Weights of a small GPT-style language model, trained from scratch on English Wikipedia: 690M tokens.
Each number is 500 + 25 x the weight over its row's rms, rounded and kept within 0 to 999. Layers, rows and columns count from 0. Numbers have three digits each. The size before them is the row's rms in percent of the matrix's.

# layer 10 MLP down (transposed), 1536x384, rms 0.139, rows 1022-1094, columns 192-287
109:472500510486504504476465514498483500494469487554480512534495522496528462506493509463505485488483540493476466548471486487490522492505483467505487511508487505518486539508519521512502463491480458486520511449495517547524530436523499523511441517539503485467462525540512504473519498508468468546
095:489482471535477519477517506493502544516555497494495488528505485502511482498520496539509457470537510508518549488515532464508503530514509504532500493498509462516519500545514520448516500489496497515548486539487518479436516487513475472466504483504510480502530508519502463503531492522540489485
095:528510512518464522503530499559595519487453498480474494487548527536488514503475462499512465485531517481496515462489515502486496500477514510485521477541507515516456535528507512537494505515502528505488449520519493525533510532500502523522536502529506532506463520512528516509467446464507511533
100:489497510490516508495461510514516511517489502493522467460515510442502487495493475486534519486472528519540499441520528524511524462451466485472502452540504475509468502551514487475483499513448499492509549485529458557485464546476503540520508524511470499506484510466515544480506483505506486520
104:519510497480475508532488534503470469520507465475518477511511532499542482522529509482510538505471440478525525478480510522503474523529515445556476527459491488525499543509492523519444487541470504493455489519506499525490451512518522524529447438477492512497518460479512505493552533531503500467
098:519479486482484497502481504519514523507514500491461535491494501508536488515516490512508513450540523491466528491473502462470469462524477507511526484518542519513509509501533501508463495509543474498539478505487469559494525474494555485494514504464521514459473511526479458466525440504499516483
099:482482481524461520543503516500445517553522570505493512481495516518485546512493509478506513500516520495457496486548498497506487506529490495480479474478512509529478491468467470522519521519511569483488490496502519472489486546534480523511437470470482526507523468475485462490534502501478518525
103:475496475481501528458495483479487520491500529504536475499444463530481491477493530531551511461462520514528502504490501480463513479511573535524458511525499494499465503480505470503522481507499516470479496530512513519505538508474534481469502504438485494466477471472531518503496459503506510484
089:459509470498498525467511489503530536536530518535452519496509487522462526532551504452467493504510497507525489483510503540498503486433511513475474546515492488539548536531522479540521511439485498491512500528531503491502488511528503477467470543536492499491502461518489528510486557516521504532
100:501485492547511497534509474523506490502488470506497473482453514493522512518471513481514494489520486477510485470472496482508543541482546529476467545495486493457503493494506477491421455554523458486499483454480489522480467446527552533466537501532506509505499481489529501520493509500496459507
112:498509532509472507505526447527512533489473510487488463526500519485520508468498467465489489514482547504520448512487477522497496519520541487532501514470515528493514502530542546523490510461498492474468477472515539455478512458478514502484475511497520457525445533492495496427530452483515461507
091:546525534513516495501487516496476527461498447534489473491479561478488502500511499471492526491500486504417481561536498497499484468511488510487518523467505486497468493475493486537473505500513510515523509501536541535486498523454514508547481514490490531509488538494461510498505510523493495481
098:499476457499459515492502506496479535455478514489486533488501557498542513490479549530525492481490497487513505532484513516539527498545521475505486557517480499536483518502520507496540488464513499516499497554477516504477497487467496472460499457502524473480479500489480480521470509451511531518
102:512536524533463477502544517471526448488491503503517444472437513526470548453458527506506496486483503515506524508518511464493495521480507527524515481480466524507465475542491484500481468488524503519471479479504520495521474501545458486514462496491509539482465539483519518484477478503540517488
104:486485494502489475535489471484469504483529518487504475517497483538522504512489511505499480482472485464502537500486556493486511507478512522511478503508439470517530544485490524545504486534552489556506518508503520530505485496505515539475470531495529469486555479497518551484543457488474510504
098:543484458494517482489524494551488515494456518481518515505512535531522490485501461509511534457470453523606502534477487503519517473537497513511536502534528486517500521496484499478488495508499536518509480494513532527494478561515471456528517526472537505487494514486511485517505519466485522485
103:554490477469453490511512500492506497537464545485530520477502527463531476465472551508476570508491522520463507457485515501452483480537532505522464515507458517483508499516473501499480526504483481475471452531497484495493521504471463524478521500465504480507417557521504508480476518557513509503
099:510478498496455481556515512533492500533499456541483506486468493497530479503534502540469496486487526503463490549482460542487468487541505499503513464493538495536508532516504510452477526480482489499483477497490481527496470540496482512507477539518487459510506544473507474524517528496480478491
094:502513513489497527471468504527531486461494511508563533519505488476526525495527541477541513490477514519457442514526469455507430486526485516516499459497494511536469528503489480496514492515475507533529499458506482488517538512508511522492529497472516523541541546546522530495531474494529527500
099:557494507480543505520508451520489484559477518486562534538465506534533522507510508501495502487501484519502499458517515528526463516486441462503501502543521503483515458561518443529496506502495486460457462541482492495541502493504520508526511501514498514471496537544501524491513521440488461508
097:530502500491479512486531487471483483524517570520512464487491494472516468485527507489511523482519509500531521515499491485473493492531483510560510489478475490478495500483492528516463555491523469531529484525486515510496550513488507513483482480490484489534478487518478514556532508523543513475
099:499500497536483544507514480543515522504493549470486553523484486482490511483498467491525487521510495518526487538474540516521474521478520460521496517487489500523507519479535480492491485525512517525536441500517519535535523483516507487498521505514472486531537496496487485498509502509478509487
095:472467485514522531491533536459487474468535499501480499508497511516500482498512512507482538464540485494538476503528517495477486497479462521528522502453499474489511500501493528487481535520514467539492479528490472465544466509463455525491449464519483442483480503503494491515437498534502495541
094:521427443491459477504494460482504510505448504491488526541491520517452466507508512518486508483471538525463533463459519513478518495518508498475487525482481494505522508555504534551510462543533489518501512511548526510529473526518468481473467484491487483521507505492486526483517477490466505477
103:515494485483505509514504506505530457498497533503529486525463486452480499509496498496526475472497488478520505532482560466532514512508491512510523482473486520515516479475476481489512548573539493530491486466542513466530449510542497507500507526512476521507506497498536506509453496498545504485
085:538514515513514492466471472510527507494448507507488511498482525511509501503499513508464482510498544499502463458492471503496508516525507497530452496496496466492521482535490524513520465448546513522515486530468527517503545482512502509493482447464507537538460524473508476493485511506517489504
103:509552494474524507510513464508549451465513517503490553465521499501489498474483522503549460500453526524486518503509518498503502494499526527477501530527446475483495479531510562478501503496486468505538509514477524568475458500459500475497501490490511512536515523518518527507519548487519516494
098:485466514494499494458507451508485509496487488545539460474511498502514471476493475455456533489489515463494488507526503539492485499540509542504492496462476501538471458500507445466503487537521534506497496460520508477483483530516512466456526480484483531478506479465574471538504500493512513479
099:495492518447452485520455520473514480476494483515479519472468492497531461480485513489530504505495473502540463497488506525478498550510490502441562466475517498498487488535540523475530548527481498510486439485476573458523495518482534513503514512505495497518525520484507497479497492502443505508
102:515542521489447516479450481497501487513553478472481522527497491481514489531520507527478531552517500532508525518527506505492477451505474487537509500519512503508490515498518482453474483492532478461452565456472527494497496542480456524540460507495510504539520475503506478499527493493499521510
106:539500493498515479501519513514489492548485485450524472518505522524490518563515508526492502454541485483503502494465467503476494481519493500509512467490475501519584475478489480551477539506508517482504507515514455516478535525497485507485488488540502483527513470453521520508504504514496475449
101:454514593521488535505487513517488455529501494500494502540535529530503553495493485521491483529507546529511493538500449513517441525493509540562472521473506514483488524497534544487476452545481477500486491507544503509541453502473528471545505480523489485480538507521458492526519498507495487492
096:480462454536516474529498471523505567486473507499519524480496518534454524499490539475499487528523556440461495519491496463495465511531497508524485516513512513530493480475495510521479506498509543440512544498481536531477494527438484506504475481511501541533490503494512524528504544488456496480
097:501562465492497479512537510514542540543511494472473517564476444466488507499520526538468484481503484539542454478449510517505505539545509516537497487482462521488470495487547449479445517479473511525501487495510474532502540485517497518536533508515469492466465478511500490524475519473494493503
101:485488512521518494519514515487503487493487527545519513512506490507512519497519497527478471532535522495507487512505467464506519544514466524522516522530511497523524501539484461499506545507524466493563524505495493511528482502482525499440495456493530479510471515503511508473473479514477492510
094:515501547537504484536496512478547527495498496512475506509486508503554518462495481549481512529482472490473506532527489503508482471509441506516517514480482533491469494513501475466478462474501499485510537500501502519478543488534480493499469512521463532477492487490526480511484462503487496501
100:511520504500513504439527550491515538500516514506500532469488515469468531500534546515495481539473510481550476468522499528471531472486490488441486467534523489500514523478490516499501497468552537504472515476504479457519487498542467514502474476506513483518484492478504557493514479466495549439
091:526508482523501491466490534519514492478442491524522480462507498500475485496492492514505494490469537486491511536505509473454522540545516507513485475498506520509516501531531499464484497483486540496517489541510501494523470465484560518533528511529481485480482471473495492513549505465463510496
107:479494507500522519460525477546533520507494549505502520510513522489472490492473458512503506501467495498460462487503488536440517524449534485523510509486471474478492474528465494501500467495443524509501540455505485494550497524530478515541499461489536513512506544472495485491526533552505551496
107:461461495473523496497477480506513539460509480500531505542474547512472475491484472510505532542497530491475493477467506497458527509478520488501489545475475503474487522511510527509494459502521497518475513489538490475503491458461486470516494456507485494503510490539492501519506480504554492497
101:540479521528440486502544498510493521517541486486503507537534518539470507509520498504514546515481511488501481496477494439524520489597529529500479522475509504475504509505519513453477490498454523505476470487518496484488496498491505504485447492558463550541483508503507492452546509470505495554
102:517546487524470481505466563499458505472506514500559531476538515538460448522513482470489501503490497495499472495511510494511532496474513508534516535513488521481514506519485510508540469523504529496514510526507504464463552488512525480494493496490513468487501484457449502465524485511533510523
097:516522505513445523509476504562529494529505559511513465460491517508498502493503491502536480499498506551483567509496529461522478535536504488526500513444523524498451544462570496493524501507484468530518507500534515486482479507484480482512476488495503490527533481490502513509490511511520494522
096:487482451523494502489455487463500494509490489497494473506495476486519471537486473472492502481516484509436491469499569461477523537567493475505484539497475520502478525542506490518496502511469484481500471513488465526498494540508504511511506491539482489515478511511464464482560473502509529483
097:496550478493488464518482523516454518477489471521516504509464484489513531541527523508501491453510514486452482516478506508496452498530503477565523549463505533468491542465507505542467543506494470513502507498490496517479504518518493538478496503476484509488480470515522472579513503512490524496
088:538547499490507494484504497488494503527502501507503511477513488481480488474505471486481497528495505496559483482502524507475532482470496489485512439475521527503479487503542507470494479502481460504516536471487482520521511504485524494438492555487475505514490522482490493519509519459482522528
100:496515442513497514500510461506503484491549506516473508515467474506520525488497498498505509538552489506510456497553542517471472470509537517492509505485507508481491492477478532493544509528511476486483432539495536436495508523524482447457484529494526507508520520508536501512544528459497500507
109:554523497533486493518477496513546520472471514510525533493541520526484511502495459512502474493461518512538443498496454463516483486484507484509465570468495513472552534517470501482486464508567506503484498470500477493486479505492488524509471494535549530506511517497497519513491514496531500502
104:482534473460502507467515462515472518510501513491499464506540465465521454528470497506545468479491505492511511502465502522471473523467463501485470558570492467527479502494502494513489496510536487497485461484499499505504478483495473485474473499493505539493496479504535539514534491457508505487
106:486510507495504543491530470455521532530502487467454510483494509473506483508521487496520500479532490490488464489520495519463509483537479484486486502511459528546534549522512462513498502526508488501492525501446492474453520493499506473486486504522546499517540494525486461475522522528492512466
094:494499531488474510509504504482456468489504488476496519487549489522441444520448536488502516534517528481506533493523511541540521467514493518528493480465502505491526474539521531491505528513518483532471504499504552515505447483526535439525523506529534475547486495458530501477538471479492497516
106:522505500480491493472522470483485450487503494502467491450527542505479442501473522486501501494496542534528450486531472535463482491503523500444500444493506481481464560502491504440455513474507484520478503499477531515512527510483549419489516543487509515509547492507527488468473489488544516497
090:592514493463531516474544517502565484499471511500513532501484514503465490517507508526568520534510476468523468503506496504540505535491519518505513485442512482501482478475516440528494535509472494500489528494467472484531510487511479482444519517499495502501506501535476490488506489512479520460
107:482501514483528538477496489514505456485473513497492517481494496478499516499513486502551525513475498514448539506517496473534511531490527462448547512473523483522445494472513488482523477479548492481506477505495517485487510501475536505512512535489524497498523489518508514475498478500492491519
106:485507517474546515502470494497516499532519494496463475527512495460527472512499489472528458463479530497503522508460509481466442506505511473497478496521504521480454467498509494520497457433452492515470499501514521502530484503509456451503509517506496479468521489499506541511523435514499532524
096:526502476504555513463495514534496490579503485512509496479500548499481545503545537502494478491510457505489487491442479493485502508498498554476524512546498440493480514523513482487487515520480479502486525527546521522510503506529468479486482490481481474515491503502517489533506522533481499460
105:481469533477501458479485492480493399484482563511495508526487505492514496490486494491539485437522510520464474527496505528496485432496516509493503549480492484488510492451469464526500545468489511491521522478514506533526488518486472462486491481454506509531496503485499527471484477503527510493
104:536467494527480500536503468529540470461462496501512519489495518500469523509471542520495511503510511497496515551499456491494483553475482452470476485495492501486476473505526487520471476483532474486480511499515469465514521454549503449484497453551485478483511524474548498525499486546494537479
101:549551490499482536505496488514495498481485520501485508497479495519527501476525497455508453543467442517469513489545491479449528489501509533522476542478487470510503501514532519470508541479492508510511487493502441520493526516517527485531503454519521508491514506488544512514489470466506525480
107:514518520504478501507530530508467479462468479515524525476524491496524494484519521482487532495527507536484524507505491529487511493518481507522503512506429488479466476491498471540486499504491479485530503495569479463514501501478496505511497476490541481505538532539503522481494515534511582498
093:505522536491471483487520487473522452535507494528449478492538471488519453521521525502497464467484513520524472520492489521515516485540511521533547486489562495478531476529475484534536511473488488477445521485477496472506509509575488487489514513475514480510522480463492536534530481483525532483
104:500469503481494499488471517535533511491504511539507505482495492510519517481507511509548473528516469501547519514475504503505478461526521557461555507530453444500496482500507515502490513489516510492489510552502491500487519508465460469480476470485493529524531491486476516512526478534488456488
104:496530490499484506505506467487498478503433494530491519523507524497460515514492509512511502456482504482545532518499483528451474473527489499467435475523457453494473536525500503506475518526485491478488445499537474502505501534525511486515481489460465482474502558456495484548469461517490508504
106:481513506478478551469512511508520520501507474471509522547471538490488526495460507538491506537535547504514549465533455490470476516454527474531518563497520553497523484484544494505484485482482500537494495488510514470514493493499446504503469488519496512488485531515505464511515479512479484541
093:523533523491514519496499524540478525509544524442518509561453480505510466521500513492519497486513476478507480496478509498517531501528482529503494564484505536508516539545536474485497498519472465513526504506537493471511515558519470472537478484507470512502509511510533530494490521492483491555
099:491528508486547463489532491558514496447514471486489546521494495501484518540500478539494508521485513498477513488530545515505452506466511478517505462469478515490448509509504516526525495490521543554460498486481498496532483467500510528483518490501504479500505471511464486468478518499541490479
103:505440489500506494499517507532454513503510490526510486477517494526475484501505540515517514463516453482480495484495535578485522509456546509517498497520515491513487485498475486521511480444480511542487473503530530510532502461442474479527501472503544454469456481471504520532501496482511474465
102:525506484500511502500475530520502456474518503485502492526543508536466472466494554511488492536487542535524498526519469494511470501470480493473496474489514481454519507474525486507511453497507479539457516503465492467464446508479567534500522498514508483502528455506515533507512494517474481449
098:509504488487467497426529508526551487472447495519492462504529522455471487468543530506482535481527491518504475511535512564488521471505525516528500506497508492518486501519430526504456512530498476526512475526499497515495509478493536493466499469523508469512513456505537509484472486500483485487
100:471490483480519516451492467509522529495476536479530545518511509500513548519470493565498495535459499485490562495481501558509540483526486490484494476479489536505501518519480514471468531506539502464515515531469516485482516483517477509497529499512535544492531515457501507543498531523529560493
105:520457535484498505505474504510517487466529476508497487522499517468500527520521531450502518516507481525506484472506526515520479436534474516501498476509488483490491534489489521494512510492535523544513493540489529480512528520485498459486469479550502522481478497486451506505486488475491495475
094:508525508480495523500453469476515503509512487497497485550483488496451487518508471504456447509505528545486466474453465439448482531528470524531502544492504525493485547568508498473506482484499471521491503489529506513525498520520517472500523526526503496485478473484496519518484513514501494508
101:529480500471513522523513465508567498503529523502455529477495503489556483495488524517531535551511528501525499491502491511529539479531492493482541471505519472469488508518493500526483492495539508494495492508529502565501475532504494487532464520501479488516511505526465487516507513530474467510
# layer 10 MLP up, 1536x384, rms 0.25, rows 1023-1094, columns 192-287
099:525487491532517507485514528473547467520483510509450484513504502489544487527513425500534486564493497492494495462540531544518524490478449468541506496465510520482509507519499493448484494496480486473522512541544511478484530494495517455502522469534495499519488494457491480489498506500526494487
096:496510485493510501529530506502531501523484489518492502506489448527528499523504468475517515507461526486510526522469495494489497504511511462511500476479493459462527471531528493538502523526456500514495450500492528503496493531526530509520500487520495502475503543516556481517562511496523555482
102:488513490502514504502523556464548526472525431480532525440474485488478456480514516478494508490512513491500525525494467482557528495516537523509529491522544516547493468492474497491468504477473498514504563514487496504479496478540499519416495510496475495503528502445493527482471518489513509514
104:545472505505487532517481510473463460501476492514510474515508502536474508495520467504566499447486473497471488497486457510493530514500546520522491490508513520474496465464508500480507511513485502509518522482528499455495475480499543486513508473504524522505501471507511501487516501563483514487
102:476505535524486489499510485503520476478453518496481531515527466482492479496536522531478528473491494525458501501478518497496464467473522540490482505503486512485524502507502496506512444526475471479517492460509498490475539570460467458515511499525493512452503459492491464486518544468498473529
105:507473522459500520523553495470521550483486516516477490486527532537516496496507521461508492488529480486477514476552500487522511497479460439504503503526498482480508575515499529511471507479538490496558505460512507473461512491526494494529461457447542550529523489484464513492577516527506513539
104:496514486484468477448474475543501443536496481500454462523553515449511515492474547489521512493506485500488502472484496501489543508482543513457446493539496509490449521533490523529528531482495506467493484534490541550489477499541534529557528527545544490527541514526509501480519472462492480498
090:527470469489516509519490496515482490510504492488505517533496500500453477512521566485500505539465517508470521502509471415474510501475530552488464473528506475491541485512510497490538537494507443528471521491497523492528485514519461546541455535517525474501500494510505522503489505533519510512
106:506454529516470532477481524524494481519513500497477527527521521508483496471517528510465490524524526508517486501475469519556478480464496458481495537533517508514509523497516499507468518513527517475500549481483497506482503503447516491476478451546501489514503512476518521492517507533485484485
102:501473543508494495502511492513528490464495505544489519483481532486488512460472484530498507512463555487540447490483477539491471495511507487490492524481470544501498475523490502513520532446479522482468509519504524469467535492493472521482479513518508461534476466522495517480497508482501491469
094:501509535491501525494476524506460469474492499535524544459526453496524473494480508529509514504482494478469525485520484506538482505498468481517553478480518542506487496487491531495509503498488514498497486522477506477512526479516517504533479518474472504495484514472543503476556492508561485473
093:505483519501526509484462481455451546515531547493562460553516512490520483509496494508526474456529499495551502520501522510495540528509491483460506505508494525520525467517496466567488485454506501518529475508503485499511469518524492446464522484524502529524487529492471491499516527496509505519
101:505484480488490527509501554528549511538470529497541524454511497515452500459519519422498522499506550488471486515499477500492496495477533490497518497491549478481516549479530486524510500510496452474455521478504487494525480502528520517491480490509507502478508493477543477501498515501473477482
102:517435463513495480495537533503494471517512500466502527488501480498507450548493496506510504495485490476496506543520520492479494502490521491480482471492510529523521488511474507468535481509554520513492516507448537475510511532486496510505442533524505448457547524491560545494490490489505516503
097:539456509449457418444508520477491525482564504548497491507485496503490487544503519491468531535512541506516508505518474510493506472530473523468530482493478525474529541582504484525494477502515504451453511543529521507516483513513477496548491493535490545472511525516496487504471485427535465425
101:503512490514497539501490528456514494499486495489494543517505535544461522489495504534512467487452461505489533519514534476534493501499466541514481505539452498500477525503506483476512490526483471500529504510483494477515488472500487522534534524548493539501537504486516479500495482511515497471
096:533517503498517500533495507510481456532467460508520507517497449507543550490516479500536509488549489497481464544482482483523529482497538464504481495524530484496489482467504498522506526466540508508483488482515538483495489480479523509516507531497490500508548543537475485475529513475518472514
092:500528530533534502474512537484492499508494512502493477548493480481544474536462521481472521529488497477445477498542526506509489552492487518513464495486496495491493496479472468514532488486539479511501475484466530506490511520476434513460511478490522483463485477528493515481520493476497491486
100:491478527490466543515523500459485465503515478508494467502519501505493518471495478493472460432506452477517451526477452483480537505497483474495470494506462522473523516502502457507470491526511460559519524530536529491515485479521478539495491496511497495486517503475517481492511471511527457510
098:531550472538462521435499540484499507525525482488554532482511523495484490497484469483487510466481497501525498522472469455532521514497554513452445533543512477505457511513499486490470524482480476461462493449488486512518529483480476531484486531490478516496530496491515527434505464496526511516
098:538469457518503524486527514507454559508536539525476522495531517481503474451490508500523448494486483487475508506463532460523524482493458487477520500492486480489495475463476483504529495505521532519447487503538528500522529518527482516525533531499502528521491518496498514475482487553506507511
101:485541462537502493489474502500465519531479512488507556500498506482494458501540490515477494565489496459506512540512534477514506517521504512510534487528522491485488509464499490533525534513471524480496493429509547541512498521533517468505512505534523573485480551508494495498503506489523481530
098:529492468494536516498487461455489480524502516491463483514499525523502471523538523483494551503512480462497479485517458512497568490533522505490467508540520479497526494510496513540535505531487513501499552481535493469533475477507540507516529487518508469492533497550506505484468449503504467474
102:533514481473489478515504515513498469513502519513551496475528505573499521533508492505477531520536538551467507456531508494473519515482519548508467461539459476446515471476509504508529502533484503523523436497516491494534519540491480479524509547487505565513492492510531489541480483503462494479
091:474530510518516467495502504478507505508491528524502511519506454473555494519499525441546507488531508495517568543533543460501534503476529524481460502531526547506480510491513528486530491522462501495518486465478478505542453512491483516545494508503491518534511514477546496446536471513504518467
100:462508505463548512480496526445524480519474506482465531513508513504508492522491501463475557515502474475469523508476540478478481537468467491475502486521507459500544500496522495514483501554483553494490514509504492506510479508509499551570475479514493481483508485475498488478506539510511539566
101:509496496464478482470484521485512512528506472456490527463515546515478512491556497526521530518474543521492509530515482487469476517488515514475495445477506464499479495547529521525558498520450503524523460550495570502499534495545503534523548491494512466460501526505472491484479486516491487484
099:510477492508514479494481554546483515475480477486466533526526506530510509549462501503519535481491469482525423539447486505520497491484462523526483489507481530511534525486540506490508512498496530496476470471499545512542507520532516508499484493475530493511486468468485468509462485462518559498
101:519489496490508508468500504495529498534506498490459499491486532536521525471533505481509485487500471480523488509532489524514474459520471509448510490569497534492543509487521500515511539475557512508498493474469476511503483452500539486484458508479478510559544465528465514509543458491534496492
104:525480506471476492518470516508527466519522497456451498518497498540522516527459515521460509492495549477479476496500483524538541500515507459516502511500507526507472478526526480465478497499498504528490485467499481495515484531494538497527508524496531488527519499539488517490508498514505514504
098:446536532541531538481458489508524502465520501498455559511531524471546469508523497521541484485415506466523477456481520524460447484485489519485536501499523490497481523534476506543488511460473513512485496484545508527496528470473532510482498482498513468488495525550478493502544519490503529491
098:506504524503501492507479499480529513515514520498457438475512497506491486464529491539486501486493545472515541486553521492514497447478494441459502502518486472453471491523498519537494493515518520523505506509518471471512498497456459528518471485476467534478530503454489537493498503523494504536
099:485507525475466499496535531532529491446497509466535493526528539525482478497476456516454518477474531530545503488489520519486483542480475495494509487469505501455514500535503475491465471531477475555505507505544517486505521515493499494529478547532447508501498456540500501475539497526480521463
100:523510498537483540495488472549484532504512487520491477499494558510534503546500499524478506491517528498497523468506509533483467505528453504498532462498485466454516519485549481466543486522535458460515507494503463498518515507495532510505512539461505521513552487483502482494443518517473511520
097:493488473588457504525476484510538486483522524494500475522486482467451485494494506459479512479531489481511423513489475502490515465509528492487475490521510486533523471512501479493527471491494488532522467536485529498491511498507524511520530535476530507484482488503543498509496430474473520479
100:532501535538497477499507519520487495503494531499498511488522545505464490497526514545536526473489473503507505505494506510502526509519484483509517521500504546557484534525498516529462496492504514465496475483509473444519524494507481512465478506500502544526486482553496507491474465483488612496
100:462520527525536470508520473533530489492521493530501516471487474469499515523467534498479519547480457492500478495523518511524469505519480471462481480492452529471515518494519533470511525498510495539481485499538485476496514524506407485528483492502507527533520487493495493475477528498454491465
098:469504495447490503525521497517521515462484506521548500494513521531460454503522425481480526447524484517494522462500551488450536455513533520474500503505531499544514512551493508520477471474495477499514489509524461476462528515512516525496512539524510515550519508511487488527510505490575507529
103:494513522521515465509523497505493476526514480461476502485505500531537520525505535505486501503469534481501523482504485505499526497447472469545539517453505473492539509501482498489496532541502501508473494500509474510522517428488519496489497451518497526448466477493522512450517468489482517504
101:556510510530474539543517545535481487475495476501494506506490497496522502504488481484507492513523461504500535509495493526495508488533502557513554457510502475526480469501510497525513514462560532456522488492486473503510508457480473520493470485467539464492548471515501543559524498487525495475
104:468509533509506517466497495459498497516489440486489546519513500495493481501516482491515493513480520514461430548483476489505504527515440522475501476500547481477504490513513485492461503488487451513480518467501498501471470540505501544492497480498521494454439502454475495535512476499481522495
093:509466480507492523509537525487487543540506482494497479496533517487580485517502517479503508506472509473493477557476511494512513542510549503468502482526497530509490532453504496520441480448463481519489524466531499517486465507504462509509517489498484491491495512467464497534488494505508463460
097:501492470517481464481543525484517516506457484472474470451483495532506489449476550525485492483542546492470490484463537516475456518502497525510520456510529501491482503531483521510489481491495483483482539513489477510484514529490445531512455492524520486476487451505521504505484535503507487485
100:504505479533499483480516531537479488522534451533531529500492487489484487490507496498494529491488478451484511492504488561505512515532502462466529491482494466492492498536467472506464520484538488471519495486489499513493461492523506469508505503511494493498499489511527464559549512487497506509
095:514493547485516476506477490483479498455452538479493459490524521486536571513471487519512478482476508466478525536538495481524480520464507524497503502518521515515551476468493546526506532546449470491476458482525532481469491526486507487507509529520506484517502524512491488490505500530529515462
102:526461498544478497509455525455450523510523494520491447510543508502513505492493474535491525537512481461513535445447506510541517520492491456528522475459520483543496518495509499546489491469508528492474476513490511463443523488499507529500516545498469479506497483488494557505505503519482499511
101:503483494507512479509539464525523518508520560504507488487494479560512482500497530481477497526465501516494488480478507504527490466499502496545480483478459534460544524521517551547504501476477521478450494511519485506502493536522491490510542496540472515501466496511540525502512511501499499541
101:525485522515473498460487484543502487544513512498482466498505523467463523521493530467537519472523553492511480558504490471523465478525478524467505451518493511467456499492523540525461483475477485471475491470466474526520482498512509479494470514494501536490501520484499457485476547507479505476
109:458507539522486511468523486532498469450511519539490498531503534521491482475504443490511519542524551540477476512465475499485478506474491509502496458531529459504491505544523499516504460528452507527486527443534527536496507491462467482496506489477484507489557468536494492512533509487520516441
094:562482499493476475538474534461474535510479532493497455516540457468509507497505501512471502475518468510509487475463483465493508506525507502492498501476500492509483546512463474488504489524532491484504476487509479458488461526546465538509485464517520528541496462518484509474526498494487498461
108:528512529481493486489479471492478474487506495500471499501497490477518479489512466492508487477489488526520432514494502513490517520516497465512521482507476549478509530531492467455485496489493475492444507472467507503502485549482568476508492482444454501477496507471500469516481515533485498502
093:518521521518521471491490505485522503506495538485483475513474508523463456493501517499518553488522552502512544493484506472497473489482454533493485491519473521498546508519481504535467498494520503507522492498510537519544464550467465514514527500464477489511487454536547477509551494525490509501
104:481467491508503541515561518522501472500504458460535502509522492493514463504579536498478528507477516555523508509512502474451485493475466446500501494536521499505504482525483506458534494533493516471473507475500547500530471513503506499508521552497526483518462520497474565529501483534493483526
104:461470481522503543475479477540461509518516501510474508482549451507520473516517452477492496528526512488522496535517539528479458496510474506522480504515474520564514479482484502534463498481513485508507482445484474477533482533462509493508502491509497544476507525461512495488489506521467489537
097:499491472478526486481484462520541495489486535465515511475535526477531462493499547517493504480475486505510508491487515457466487510504495481508536484528464475476537475509516502503500460512498486500500506432429554476492486503511512514519518516516522497482514505507542532504528452547488489539
105:501517498469520501516440491514511475509506514506457484528508543528516506550516501489530485495460524474473520527497480501498471461523507471510505486480535479486488528487541459495517508512477516462523518496494437507487444478499526526541513527495492534528503504454482483490506484521460532484
100:461487471486522460505487542496548510492523497505509483476523514476514509477500487491449543492489505493473515523536474504447527512510489493507487548466493475489510505510466457505499487514514477468529479527509534498470508492500501519501504540527510526519519488530487494488484458493502462469
102:535486500486509494514487474482528505532529469486486526507575529512452523513445497480546521519495514467508467505505497493521524490507488543467505499484488510483519489517480564498504485485518473526511488519524464493504524547516487515481454488516499467468489513505509534490496497503508517486
101:514492514506520499499492529472483469481479459503486514469557475534503500502485465513527509555515480503522453475500510511524550474514501486462482506501540483472492444518521487500514504437517506516517517486519487488491497518460500537528509517506526528510495504463501526515495509542455498514
095:494505483546463493535483533466487487482507513489514513499489520448500473490482498496533538514469463511495517519600484516495494458503482524436522467519480482475511498502479450511522495476516491508504442484456523521475455522516539511521492502501521467491533519499522512499502498498487499507
100:482458474484485504493499518504528543515470525522469495505470544537502502493466553499535518508516484475556484542505468521500511519524495471508466510534528542542514472503494500519477477495480521526499516526506488480545494504470504525429457484511544553478489514524501521527507524528460490517
099:488517487477539509474435515492540567477500525493548466498560481517535517498524503505502517511495478541522510486497527500478464504496522539541447471489497537487459511487496530525533531458493552493479550479493488539522537534489537512490498517521512493483509507521467492508485508483472475471
098:486545519531490490548458527490507473484539472539470540512504483491475524464485472494489520489490450516483458516464541545492468494497495494492482502553490501503504514507521529477545483529501486494484540517507525504515491502498469461475526477520503468470519514513494527467505491531521524512
089:519464510524483462488527498495507532512474511498497521502473536506530526494492515477486500528484487488526529515502508479528533529563501523533523507540454485521499516526541500455505535501510477514442522472517488496501509550484501513513517548554488468510482507474513494532477494496537485514
098:495503517497490464498462499529520515502492491484483480490516531513481521523481496464501503480555489469505495483554499528497513534497487485475506497515503467466487499494484507508526533445503503508454545469499507490466520541506533470522482509545502508520532506481512534499481488499522520473
103:497513512499487512481530470497484517524474423507466506513527494519458505472523510497528480535490498497467518499469538503543514498527530468471552532536517486485460524496489558504467495511455489474542525537486543543499475518466565537527512496468511500489487516518516491525491508486477554529
101:496529484467502485463484496513528476524446523484496495497476520463480520494507519486495530519513498476493474543515518482488506458486478502478529454518472524480483469513505462531445526485464475525519516449536479468519504513482547444538508539487477516525555534520490492510523520514478485497
098:471521495497539503496534498516485501481503478487468487462534515523530524535504515491465512504469491510511512522494472491542497514499563511468559475531537515502443528512499519467491462512463481470507479531548478491477499539515526531508543489494511543542512488492525522470470546481497491493
096:503460506517495501486483512530525434511518512535488473500515522462519508483506438459472578472509460530510513518451501501508550470513549469507497492493511517489507533507526503444473520500512498527535538527508494463477443541455524530523466542488474470538493480481524533470470465504508497481
102:495471531481555510548520458489536476520510491475560518497454475512511502453481531496492464478465458472471454500487482457474531503482561527500500505504484517513505506467546509480512462488513473511474528462520464476515468500475520539512500542526515512497510478503488503486482499480517510491
095:509472528523555489487510479523465488497524481506512497465511480509543514510474506507518558506462518452477529493492534549508497467485482502492506519463573503487537478498524523547500497475508468417493533507511534490481513531496476521493521511507472500500499497535523494490483491482507461529
096:488488478531509496493521465504498495430509483517513529508507466526515484518464499488486490484517523503497500481499522499519544497535486528500478511521541507516499502486482532470530500504560491531533473495477525516424505492487441488540542505507494508498513509544481471532490494495517431511